From a checkpoint of a small transformer trained on Wikipedia: vocabulary 7606, normalized queries and keys.
Each number is 128 + 32 x the weight over its row's rms, rounded and kept within 0 to 255. Layers, rows and columns count from 0. Numbers have three digits each. The size before them is the row's rms in percent of the matrix's.

# down: layer 12 MLP down (transposed), 256x64, rms 0.475, rows 77-160, columns 32-63
# up: layer 12 MLP up, 256x64, rms 0.325, rows 78-161, columns 32-63
down77 093:131209102136094116115154142123157150117098125153147108156144127132076101105184114122178139110126
up78 095:145118127123131165114046090107138101138084108132078087157168130140085110100108084158161161130106
down78 098:100103147120163157163152108144133176071175153110135135179100172136155153149183170121133080082157
up79 112:128142140161135134097170134076128120155111131116093097116117102135148134109128069164114174099088
down79 117:101202133057109142135116100162166140153165165179115134150136105178104125122136126172115177112133
up80 121:097093107213150133139138131176198120164083097115128194128181076146145117132106109194092144169142
down80 115:091082086088132115158175126132102085185156203144116103114100195108129168098094097095101096126140
up81 109:160136148112149138138144085124120102098101172104190126069091077124099124124123059130198105135124
down81 103:062160176160124147156126144049158147124169111211138126145099200106100125111108181095105139132091
up82 104:115127125112170109157139169098188085083136087152133141151126128107091084106122115116124072091052
down82 105:169144137134120118086149069137133139177149097167135083131099108148157150153181141153106150140194
up83 102:108162178115101147163117074115149109105067059111084102142112119197117113165145086125121073102167
down83 106:127159067138111100108180132167136109112130147114169133128146088096173099101144151141083181200105
up84 114:137142112065105140107137064140155100122098082074053145158104127160118068163165092124202118131116
down84 111:118140156124148150183144140131202079161054099122152147144115177109101157145113124163118101129099
up85 105:171107174171145143152128136078097145077181103068163150115078121104089147115102151134125120121097
down85 103:120115102139120166151117113116144151075125083049134150168130160106129152123177091135129121144178
up86 098:137089153166150067144163130134175150180160106141126062129121131070099076136093155162140125190098
down86 098:113162151157125147189169175112163130096121148133144153107145140071165013140154109120145125118140
up87 080:108123116068135152102094120157131107138102101136137103139099172193066137123132148184175105174120
down87 077:112097159117125175153133158123101143164090205070153154105082159165157115153115074110087155148092
up88 117:088117111167131127138151090140165107136109105114089117197167174129075129143082128136115133116134
down88 107:106165097159089119098138159087133113131121115192190193057154085125165130133162105132096128079138
up89 091:087130129084089091112110141085188110082084138110165132106101151145143123143153115184147097155079
down89 090:132119138135083046155142129119105163126142221132167184130146105110159188109097164112113131168114
up90 123:126113088123152118117114161143165099152091219122113121205212160137129124152078107160127161187096
down90 128:146154139099111133104147131094115166161088203120118141109115154134078168119164196098129110125173
up91 112:120177095083153166114136102126133132083083149135176165081099121106116166159133146171095109095157
down91 113:075168123146125158134071139142178117112181150145061128139202112149081102137100102123156104115146
up92 101:137097094146083160090097092132119165162112119160136096138142167100181092100153068173153148138121
down92 102:154126124113168119144147129092113092143137138157121126148163149081160151143178158162069145125172
up93 112:109130095091097127148124127098139130044130146143148206184141140106136113125141087082152107182092
down93 106:121140145096208086082089076082135109199164114171117099081185106103127141146133158158112119158125
up94 111:121181104106163158130120093084154085184112138074156172142155062133085144121058098148118150102141
down94 110:136097095171070059117176160197154124034130128134145113118075135147108140126137108136104081117087
up95 096:123111156088089091114145114108183137119107159096122198113104125145074082179093127104171137135123
down95 092:175149130185170128181117133111063120134151078154136105108170130088163107145122163160080098128108
up96 085:200116069139115101144103130103126084067123099138140105131073082157113184134141073129124164169132
down96 091:073124117087134153079162183157152149159104175139156096145171209110117136141166156114108163128125
up97 070:163104119135106147109165075105164102176158100120118099140100094106138102181134022126092135139191
down97 063:199092182104087177083167138058101145080099127131132117144116134109153178139122162144076123108129
up98 105:149134067145124168080182129092171141138094119118146131152116145097128107099140094164067095110137
down98 102:177115152126135058104130107134121108144190139145103084134174103167129073117132150088161090148090
up99 106:062142133130087088094132148116165127111069111199126130177137111075104075130140126161141052190139
down99 102:141068115065161133140161078161101135137111131099081138088087177225150204146116137162124155138089
up100 079:154104120098158132116113102142133108107131151117112109135176139082126146119138108120185149131102
down100 080:102117107134124121177158125125128127120111071145166126081148107182129155142157145126171111159113
up101 109:138154122114127106078148148149162165152173094084081136128136152129100066107098147138115101161195
down101 106:123164115067103085153156163183097170109134132111109133102121097156133097122069134119137079172145
up102 097:117106088104138113096097098061136144117122040103192056106110159153173133098158132145106123137123
down102 087:142140121168134116140153080158092140137123140160098155187165131139099103175134128140127120146149
up103 094:138137132146098147108090132120112103109096154116122168129161115204103133161126111121096162121161
down103 093:144070119105102126153102128124223069132115135140112131137129046134142078138066125061092123193106
up104 096:128080135144162116086067162089123151164167104134183150105112127157095088084152091142167069172141
down104 088:115131149145137164151126167132133135156135140164109144216157143112156107114171125141136109082161
up105 129:095168158158208122114129138102171189080126138184101126149116111156130106132153120092146116116122
down105 137:131144085157079134127080123135072078160130106025163115120157095103128105130122083132109144136144
up106 090:114168112087095089099101193184194135103108125144084127119100126131093063110158133138178095186137
down106 086:169133096133101117068100139190116098150192134147083173138098150149111082110134138119134090066031
up107 075:160138099108211155163142147110106033140121128156092100118218094149149131117156138152158142163132
down107 078:072120096167162121143099119132165091157117109097173085155084146106152145186156149148156079104129
up108 111:111114129173149094153140102082099138132150145174193115166137116119110088160145128125116193088085
down108 111:144093089076127107130121187150138106105074173118064163103110151136126150124140126142202097099131
up109 093:092108129119064149124154099089135100158097105094076156159037135140109129090065115150114128125155
down109 093:100162173099174164187175167134142173081189156121161091116178081142138141097193166110081160144123
up110 131:145098030141116106150064099137108146172159088122127120195159091152109139044140102121117106155096
down110 126:130153124115137120183147117097132149141116111123133152164138142073126171137170189089131086104166
up111 103:082111067087190133107109135112172104136179096139081178159111117168067133079166180152143128122067
down111 094:172127144115168097142089164100158146099104143097118073178122153145165119163114155101127079136115
up112 107:094136165157143108121133118142072155092148120107175106168123106118079156089137126111162110126157
down112 112:119145173158155069074112108132129176151168114147185109131128120129130148072124206117143171085125
up113 092:119135104091118146176194155160150146124167137081184140058104132160115132108157123126154169207133
down113 095:172142144152121149146131129112119121081121112111183111139121165168101055109144107085158111107127
up114 106:138120094112172177113152128069168128176083132108137148094090146173159120157153116127080112146119
down114 098:116114094129150142140089177098124105113135159133101145130197160123152082145151162088120123125139
up115 087:119119091142125078161163142134143139124132114206096124191119138080099126152122181181134102096150
down115 085:118159097175135138112091110105126113051107134173116151086134178091157071124141121157177118055122
up116 107:127139164118111187149165140163154124105124123089200069185122132062116084143170016123094115138104
down116 116:179071139193157169158100115130112179181175125160165122135168143056120138117096107136139152108084
up117 097:130156148134153137125150128178172164108119162123133103141125135138116146160111145209076164099149
down117 092:102116189124139159125179129112126080094129131070121158143118101141072087137131092121209084094175
up118 115:082116115101102122137120159082126092147124154165180144099074088167144171111105094178139095128087
down118 111:138189103062111104125147083149164143139095087181170127130113129140079170145146064126120173122158
up119 088:085165172105055086128184114158185102123131115117095157169129140125086164149137076148119165139152
down119 088:116128135152181148159124096151117126073107125147176138108174148160170068142118118142128111103068
up120 111:156134127125116151124195124139154113096164148174122084133063134102117071108154101106135097142101
down120 113:235137118100091174128124145086181055062119152119127086149130131105144116103147091116106099134120
up121 102:130118064084116118119110174082138079107157148140145169191133128093075127145099112183139102130139
down121 092:155108099135129126099142171177136124082108125155085159141203102099082114132101126099166083146172
up122 085:070072170165138158124175118153061166160137153121186192091141125097138131126163113202156120124114
down122 089:144114104165116163122165120120109118129143181179163162065122153115139089114101120113138163123229
up123 082:108175189191152088084133086137137142170160139144115138136119111134117123161178145131095155112130
down123 070:174155095091085155198115150114133122125133077133107106132175141103155119118110124140123146132105
up124 119:113167093090125153154135182147114131137153126087139100124116126118073109130128103149183106186046
down124 120:088120140083167150051149110153125122104178099090137158127150089070106054169172071100145144130132
up125 111:069174112141093123155203154114161099171111116107142149163036063198116146112123134093090140088118
down125 123:109121123131101140144111105073132157099113113121175091108072106103145122118054157138073186195133
up126 094:113212143164136111138132144140122142101114111197127147119147136134129097033086135112150122185130
down126 098:114167167144106109151082102161151103100160145098094129098073128135132126133127158139113159160106
up127 108:111125081116231101186182138161111121112146102189171131122158152115118090110075157148171158161082
down127 108:089169079135178111167129177112125148057112114133124155184166099085127124101154175129143110068121
up128 080:163138079137148130139176090126133126088144087152095152161128189143110089129118144116118153113157
down128 076:091079130100141130157111113151094106215100173122115123138153127128114115166126070183128148108136
up129 120:092182072115111063143084124100129161129142093113133110158100157160130191142116075160135103160143
down129 114:101145065180120124142152163136125112112146134103118080099136067133183157099164148112199133187142
up130 111:091097139145177141175133145133194117092148166154141123134159127134120107110140143190166151146138
down130 115:124193094117123118107159148126153104122107124113122144147130090157069111099149121103065096135157
up131 097:121117140137146111170159108088173103143139099154111181079116112123121051091122164178100119147060
down131 091:110130137112092125167160130150148067121062166105102112164149116095145116131156136186151146160153
up132 098:093087137139151168225092084103141148130094135097195134134111184057090170115142154112103110118176
down132 086:116092144138111131066075137165112135042173113145130082109103130105103082100137182121162118096156
up133 073:124117174183138135135124081133129131026129066115175130121098107117114181112132137090155117196081
down133 080:153182125107101112088109124118085107187095209105085180106152128159161124123106147133134152193187
up134 091:116134129087105127177088091116158134108111079135218120128131169152129057149108131092152144166110
down134 086:099112141133180155083166111129134136157120125118106130095157127113127087138104068105065143179100
up135 090:088166144183112124114101073116102125136155166115096097147157157163063118165123107115082129122124
down135 084:191132117094132103144115182124108145089072127131097113026131147119100076102169151133159101095157
up136 104:142185055115087152153137144132172112096068172110161213162099172113158063149115121129115119131081
down136 094:106125148166139104150107106135115105184140061109109121134191119133092136152080087161128070163136
up137 094:203186115114136125115115150100141130126153123154147131117113119174111079158124114123078118078152
down137 096:071160107122099123170121092141096157141127134117101155097107138184103180123067116155120150109104
up138 094:170036137193124099109090097091126092167113076084115148144090083197180138116113178136116109133115
down138 092:115136123080166079100079139132160211132070135143140130090160146110131103167151172170127132151153
up139 088:098081097199091122127177096133079127206139081115059135164127128139092098107128136111127117149126
down139 092:150151127135101119149112041152125119097161052076170052121114095170117137136092122142106127073117
up140 082:121126107103135116094162111184169114136099117150110090083049195107096069120079137132157090191075
down140 082:223141180171108140166067146115082159091168097149144153079113154089113096158154149114134161129132
up141 096:108149127086177131176149105154115098061109087118133174136139084091110134127122088133176201178080
down141 105:198146151096094111130138103153110168120101182131080179103107104113073089187149122105107158098160
up142 089:100118122154144096091130104155081151089159129081159093137097120143106167170128131101144163134173
down142 094:153100151104174095116142168087151147105157093105148133106157153135127081130121184113109170091149
up143 101:121119089149087127118133086097156153064066156127130099137121076170129164115121125122091142154145
down143 119:099124141090201147149089142122142160182112120183094120114125165153128108102125150101131179097202
up144 091:145159125132145127072103102134175120113162116110148098142124131174116118098161064087171093125097
down144 084:131122183153105121177127128129179113190086149197076145164204126108120149129156070092157162108064
up145 121:104194071164114119145124071116138139203141108136158148168137117155093099164148096146173144109136
down145 116:087127106101102133128126143154122085118079072099100162147129128106134130145077078114156137076058
up146 094:144141113126208077108158118142103117145125056128146109138057089076147118143153150188133104132142
down146 100:163205100099038095090080150163103174088174126102169126136119053097133103142166150179132138157149
up147 106:117126181051175097043138142171110117180143044086165141136119189166122122103121145136116086111150
down147 113:122138098130131178106167136180129151189125137109103176098160163118100108078035091079178172123151
up148 112:129174069113175167146151090130131119134151119086160156195146129082140186183190065139109120097112
down148 110:162111151133141138100115158175099173143115174112100190082105129114154074095134093118089138158094
up149 125:140141130076133090087162109088109106198121050054176100152148145157121140153135169175096118112093
down149 129:130123109137148167147157114184170135163114128185147130202128129095080075118082054139152182181169
up150 088:110127081107109126038101149120170145097082158131072087145131142130124142081114108148173196182160
down150 093:145077144150169177149169135124075149152122115138172099114146148155162098170171155113097097102118
up151 100:152135161133158164125122134126165126098150132141160177110163189111100150151145139102154108134111
down151 094:117176089117120095112104150154122175140050137132105097126178100178139170092179063093133176116103
up152 095:151141134105164194143163099058166119154104168127141126125178110147121131107091098119108106176144
down152 103:152154184098162115089182149188109142176104123132081150153093180120122165109146189097077123114126
up153 089:107131118156088134120163110069110177152097200147127098162095133107128104151196082116061105138086
down153 095:151090099183114159125122106123119119116109121135086131120160124124135089098115158187189100113168
up154 128:102120095147161134109122116111172147162110101110139115116100173127079139145133104129104182115132
down154 130:078055103149122107104117123090173123137117126121159189130110182153181122169153158113116104045132
up155 102:130116097114129067159153174101122158134118082142130169096112105141099235117165112141164144143170
down155 101:156178111130124169113111125127161134150147105154103079123131127108129112145132142124041090066088
up156 111:160107102078112193168174190117158087180111103122111140192050139154140110149114122139044163121103
down156 110:109179110171143054070104065142096160127152115054157163106161169159122179115085125132136164111114
up157 096:125120087194061106131120138105130118062138111081122189137126111184104122109095079139101116154157
down157 109:154154117152109046100140137144087163163116191137170160113132156146102102073178125131128124195107
up158 104:142123091139156083155153129134091132113156120146136106101110076077086088124183146149052163155132
down158 102:156149174087106115160131165092153066139182205144094157091159141116156122148138140087078114134137
up159 096:092133090072094146137123072102156149125148146107097122050106127126113147123128116106126117144095
down159 095:149166108068115141120117078137114127130125143075093157132117143092126122146166099126173111172096
up160 084:138135086155201149117154087131151150097141070194162134149143164117152126073091169152177104190144
down160 096:193122192102069138185129093129136130141159102108115109070110094149103191157140159068114143190125
up161 124:153109146093128103170111131172116148134059131141142150144084114163094181176089076136121094157147